Weights of a small transformer language model.
Size: 24 layers, width 256, 2 heads of 128, vocabulary 2899, 16.5M parameters.
Architecture: RMSNorm before each block, rotary positions, no biases in attention or MLP, tied embeddings.
Each number is 128 + 24 x the weight over the matrix's rms, rounded and kept within 0 to 255. Layers, rows and columns count from 0. Numbers have three digits each.

# layer 18 MLP down, 256x512, rms 0.0513, rows 172-255, columns 256-319
125134118163100133169148132140153124130133133171135133104148099090130112207129134146140138129126112114149126131166108121120140153165098141119106117141120137154115128115128145127143093133145155
110180077131132158142167098148130116119066151081101109128102132119159132136099108116100169152160126113089164148165163119163140152146142092102124143095149141117099095123109105095125102194134113
127133141156125135144126106112106106133117127098149119101137143107089125146160095081127116125126139119103116132111099142145146123082105127151118130174112170151137163125111110110131121143130116
111093118132081126132132122143151070126156136174113143128144108111136155108113133138143143120146097134105115112122152142118100118136069195089147136116123082128076145112145117117115150175095096
136132124151132085142162125123112092134126146143106167092144065089151159111151155162186106129148177086122134109135168127143145160135128138124136114120129111147179099139133106176161166119118110
083117135131114127167137133148117064144148177112115107100140118174127122098131106173154098073156120162183125128117093087136112140164133109140100117137089136133121081103131113150125130076160127
180118134113133135114129099098099118153137089112092093163127108110086148134120143126131103148122129149121116143068167129122126134132131143127082167134173143169137132124157108142150147124128141
128131115128131138091093118096121094133118157117159099132161086154065136115135145148115108130151125170080175112152124149177111098159140140149152142127111144131116104135131139131165129157188119
151122127120153092100149140146143121119100122122142093153148147124122137095126115132089091108144144116098174121123125125137142163125112137124132136143138121121109160124115096075137121155112099
137110154088138147120090117129111146130120143141138158106109114117127138142146105139139093140125132116122121125098131126117132094115096178135126122161152157114129117134120153128136128147108089
088154145171147122104099113152125145120160125141176122126102146137099129103130128138125129153117151140115104115172110116078147108096120115125077166085123125130144139138112109108116142112152123
114123107144139113099087146118193153072143142133117126126144133137143129149109140080108120150181096104151088122165081118139112136160099091160112150085071127157141158108145164075102127112135108
134139131101153151132132117124124177092154104112156087139125146111150124134141145165132158125114109121096106094144130095154143151103123097134137132162136145103166111152198126156107118112105176
102156140101136122095116135159160128143132118177133122142095097113106121140136144114087110122162106114095121146141111077168087149083130140129108142174150141165124090137118132162138103138150121
093114152113124154115153133104096148121163084106109161190168171161147157070123112103123118163114188091136118153104150133122129115084078129171074121141174143104176155156116115117141084109149120
154062137142156124160129062141129141110127098136141133130131119134133103098121115116134155140145132164153125127141154100130133112098149161108123136130125103117119173131139103136124141166130144
115112114115090124098117123104100113100122144109122121134150170150115136166138132126133132118129153163153141122114118180144113141141122162149094157106081096134141129123124179118126138138149111
141136140123131155145131136147083136147163135129164099092085168142102118149110095142132147160098124089117138115127152114112173116097133175066113125141123121142175144139137114151147122135066126
187112136128112142097134163196158163155104153114081120145094114117127118107100145136117147140150113117122092113141111116112125054123161136126145081103064126076132088135118128150128122124133138
127139148106158123110123183161137103156139129136166138114148142158113148121148118141097127112094115125148135124103133156112093126144110158110125103134139129108133121118160139138149176114128145
135154145159141098120162145121145138155120147145100137163093120092138152128108107089113118112140162094096138085083163133134130112129100091145111122169141145106120166155098093154143074142142141
092172143102144119134143115109145102113134129160111078112092119146183115130141104103109131153088108163114172169121149132152161140132165166123121143119135148131139147084168141127122118040132108
123154135118106153160124101096163163137147099122109145147132085148098131165139158076128116128111152153102123113107098182116114169124113139095130115109133101141095172094117109163080088159133101
141119159088122113125129149074107127124142117115106125160149068104121134148146130137163121137092115100140123161165155131118106081156093115127087119139104093105141103143129132152133129146098116
113100140087136136123141103160120126070110137176129101144099095107084122137111125168079137130139127106149108106128124100139130110153181090143133119162088150094095137107132153130129144123157136
165140156126105158177110124132131133165159137108093125077106114115107120127102143176149138153126160170078119156128130135165106170133168128148141151113145139133107158119106146097127119144096136
171149109144155142124109136117135155082149104117120126162130082120102176140115098098157118140112149118152126125138059138161108164136121112112106090136156111115148164121157078135125111113110125
098091128119109129108129124105165190099116146148138113136147136086107141104134126194146089119126094141143136164097102182135135066149143113159096125138165169119158104128096130109109135138134165
126114115089149144132103131111110113103094122142075124109133154129136154121142154127159148114111074108147151133156159175125122150147076133160120109100132131150127172131104163101146149141169109
150151148139149129086102163112108163109113130115122151142100119110108169169093129130155103123155090131163095160116159157114177097170157145113143082112119148137133102133137111154135109110105082
115114117136123093140129143123152107178158145125118119111078096128133105144101115112126122157118096081111126102175152167120079127112128131152110079117139087138062104139126144128118164091135147
121115144137098159155144077062114130126102139104127141126140104116107102071142138104105109180151116119125110165146099107174140176139104082148125092174145178113135098128122110134131114121114100
099175163122166153104154104162101117159108142116175097145166136119140152134201133121096151160133103113151144102111113109130128130110144140118134113152127137131136140113138120090094122143118136
128148138140157053163134147073122119099160133125092121091097076146085137123111156142133166087127155105139102104092118135107090129155154103138129123111136155130135121094131115089156165136136140
128139168161087119146114111110109127146089114130092138113149094107156103137153120187110120144139092071123099149122063144146132137134153111158108122061135070132136145144097099150145122141113144
094143127141122111113129117119155123162140145156111093109120064152132118133146130125174140146167144096084140146153114145125167119126134106174115144142113110171129199147142131142126085104117143
116116130107133144116143111141135106123089142103121082086156158122155063154137179128145151139145097127171089144136120126146093109118126084144183188136109130137095120180099088131126128142156166
135125160143141116112087110132090110111110148097068072094105123173134103123122123111150097135081090167120144172126147098175151128116111125169111145107131083137097147131148129126108141148149164
153099129078118119094103110144129099116192107127125159120146118104128145124145091093095110144113086102126126161149072144118140116147085178136122139104157139125135134118110121141130121140107119
084091122088130112096134141069112153148104140141142113136128130130099160126176118096169125162139125079086121112095123134141164116137117148126141135160084139124128105139111101161135105098096136
091109132121134131141123112168116116150133111114117130145135151137160106119161135113114097080143141115102132108102109142133130165162147115122144088123128125167166131138137099134118130064134122
148158063126152086112129116108150126091112174103147190111133142152136103120115142136063108132110156159132166109169117156138115126146119123104124160126143111143115156117118114122115145144131117
157143128110099099105085154128106104182107115130138139128161113137132177193136165137142148154102104129125107105151141099080190141096124129148168114166088098088124095124115139113098103157155109
146139121163087149152153093179122088127089154146159132143106087129125106115180114189126112151135121114111154110127135110135151166119098140147108126086129125164114102150129113126072143147153135
132132135167104146157130147123113118123189135124158108099117144157126126057151153131137102146085170142137099127123136173141097134074117073150098139111074133126119151132119133130097177119102155
152117150130154120115086152092084113165126111143146144143159138138075126097130102125132085141155131164110121089145118199148155050153121113122123101159127138144137099136186150092139113119169172
124154133131108150118149130143147159092102164113128146162075159133164129091147146107159089103108160148133162130098124109102116126163169087130147144159134147122176128158154121131117171094125118
159135138105109167143165163084142151124148110150140119130134063110138086101114126098116123123110133143122125126136151124126148097131126130154162136099084099133098149161127104181139118124148132
151102145125178158116090105089145146118140161132142124119093144121078102131125142148144119118185098134176158116104093181136118146125131083144118133113135169092124173143155087113142136106085147
168154123168130154122116126145110088115160150153125161106153108129127169152119122150138128143146116122136148131104089150103143150199117122146140151084092128101137166097139138167161144090138145
138126144124141147126175135142152124156114127127102150134153127109137114155166170149120181159134178142098135171137122126146104110150160118113151106148151144140103180136158166094176113147126107
131129166088148119118184136179138114154138156153135148159112137120135162137114147110133105136138080140150103138134141107161131110152122121136135120120135155138145117123135166143100153151133121
134110134137141151143137156089148131123116114125135110169146157116134185131111153131163119156149114110116129140106085124086117124141092138098128147108115133118152104136152106169147148110101139
118107121108157119132141132170153106106161111112099150140145093110130114103102127113090124159140113128147122148161115126182156124103115146156133098149138085132121115151126141151152159152157131
108171146150137073130087086149159160168123083109108116131101133110174103167148131143159145139095091140148124105156074142157144169147139113112156128165131123153105171108134090154122104156120148
157085133171118145147111161065093101137127089101150178137127129118159107128138169142092129119158117098139120104129158112122152132148123123079109108129118086087109131131090126138122136141158093
113134190152145167133111114121169114147116098126122140133154115113132153096138136135136161128148129124124160128131112143130160101124096118095099144142139155119172091078127155139126107124136115
173144128105142148091155113159170141169160150111137100128107146116135116093088145170131110097138109116098114114102086122105108137110141088110121164078126101095162119163145100108112103154164118
124120156152120111142104128137113120090113151098112123128107105103095152130083115116141108115151128116126163115115126144109114156115118152115113151143116137132148093106146143169094141177089154
141159120111117130085120145151118138129114128133164146119145121100136139112145100149120103139138160149176109113121125137178129134115125148117142078134117089140157152094109104136141159114095124
133151101116090119133147104139131094102174123126134140150120169117135165087114146131178138132125121118144127121134136146125095150131096144131108159144096108080122182109113121121119111116101142
123167140092112145129130151104141148075093128118130085131118147112157129133182106161149143151117140125145168124106103149063129141106080114147157110133092142104106152094138131119125125154106115
126086132123139129119121170143125106128113156102114154148182152093137163111187146150109119114115132139160124124119086113124130113166139133131130108172147137124102181124130164114121098128146133
123120145107141178158071160117136128081139194137120067161181100153171156104147123107120145088125102125080174143146140083107110169131143136134113151119107147099120141094127121139168122147113146
149137136095136151140142117146127084114171095147129145110142101152154127110132123128111103146130136160104117126138107137108134095139154108150096134149092154170104129146123118132129161096127128
099081141132126119146120113171106115120127126141103140127161117118104083161168098129118118099149168150128147113088114140112157132147123128134156119116168156107089152086139119149106128122123129
094116156120111124096136111133130113126151129101125156091118152126138126141104117171099151137149100102119122124135132105176136126131146184128094150130115125119130114146115122146089108140115088
120092131100127180145146106144114106123159107106112149147149108097115121095082129134122167158098165136115137125089170115166147144127096142087126114140109144188145139153104157157153122163138135
117115118139128119104114136129163145159148146106140124118142115124129095139080092118059101146138165116118089170071110155105136100116183134118108152086135114157092074116126114157152112155148143
163102125130128142119137096127097141121098085105125146142148054113122122181123129152099124081151158131079212082156127131113143130152127114166121082134123161139127105105078153134107121153149134
148113125111086124156120147148116160114110107111160111143112104092144110097141139161128165139167142092141103130132121130150111139125160163166168128128186165126094138138156090148156132149138114
131151149109156120159180089118122124097112075128156168128107141138109176122123127117130167098106081152100127128156135110105096096134133158182114162145125142108092141115141086111127123122149190
137151166122097177122127129107115150134133117111124122143165136106122157175124113105090114152119130103118133128107120170171143125160133150132137135115107132098129139134162123116099134147128171
148099155132129116139127128098132097160173098127104139109155159127118132159161123136127130134156123154140132125125166118140136118116091142097136108143156100115122078103085122154123137125143069
105125118103137105123099157140138116144114120161127109127138138131135126133140146134133118106101124117131116116086120086150141142122177131141136101097131147122098134130162074143110133136112105
157098117140124138119138126158124128116111102137116141138114152165133124109125162145118097176172157104159142149109158140136137084161102168164096176145127104115150115099128119174104103130148160
080163098108123106139143121106119160103115148100137120109138143137115109119132164158132129106162130127129125132148152147152111128129106090121097159193142105125123139151150183144115102108149150
135122156122157121138122120078091119127151109122089164129161156130164116069120117127144157147168117171135127139129103119131141135127106100098083141118092155135103107124110156122135150106156107
123110161155113124131155139100163113151158120134124137105108157138162135153137107149112155099131119192148110135130114127134133101096153167116119130163153133147114140133133119119125127112123095
162163114159139103138124130105115140183153127138134129160114141129081098148102133106112142140125121132138111142147111106155136132147089142141116133171139123123134114143162152161132156116164088
068158162125134146125099081123140140175159134149156131131118104149112123128117135118079065116110135137150103160114101136120110148157170133125154100150170105122137095150110139095083150170140119
138146157142104121126133101125119141144120114062145143128134157114127190145115091103140096115119132132189115143126096118114127117121090118155111138173122087105109081120088139101090160136156150
113067128145107142106133170119121181077122171149163092115133086127158111109128166141141115105142147152111132143171109084124113124157134142073124138153163110101140085127095088059118128099136102
073091102074142120109123124115149154136104161122144089107134137127132116122133138152155143122127119134117140158127090131123125121103098167143111114130154130103136100107071141136136104179158122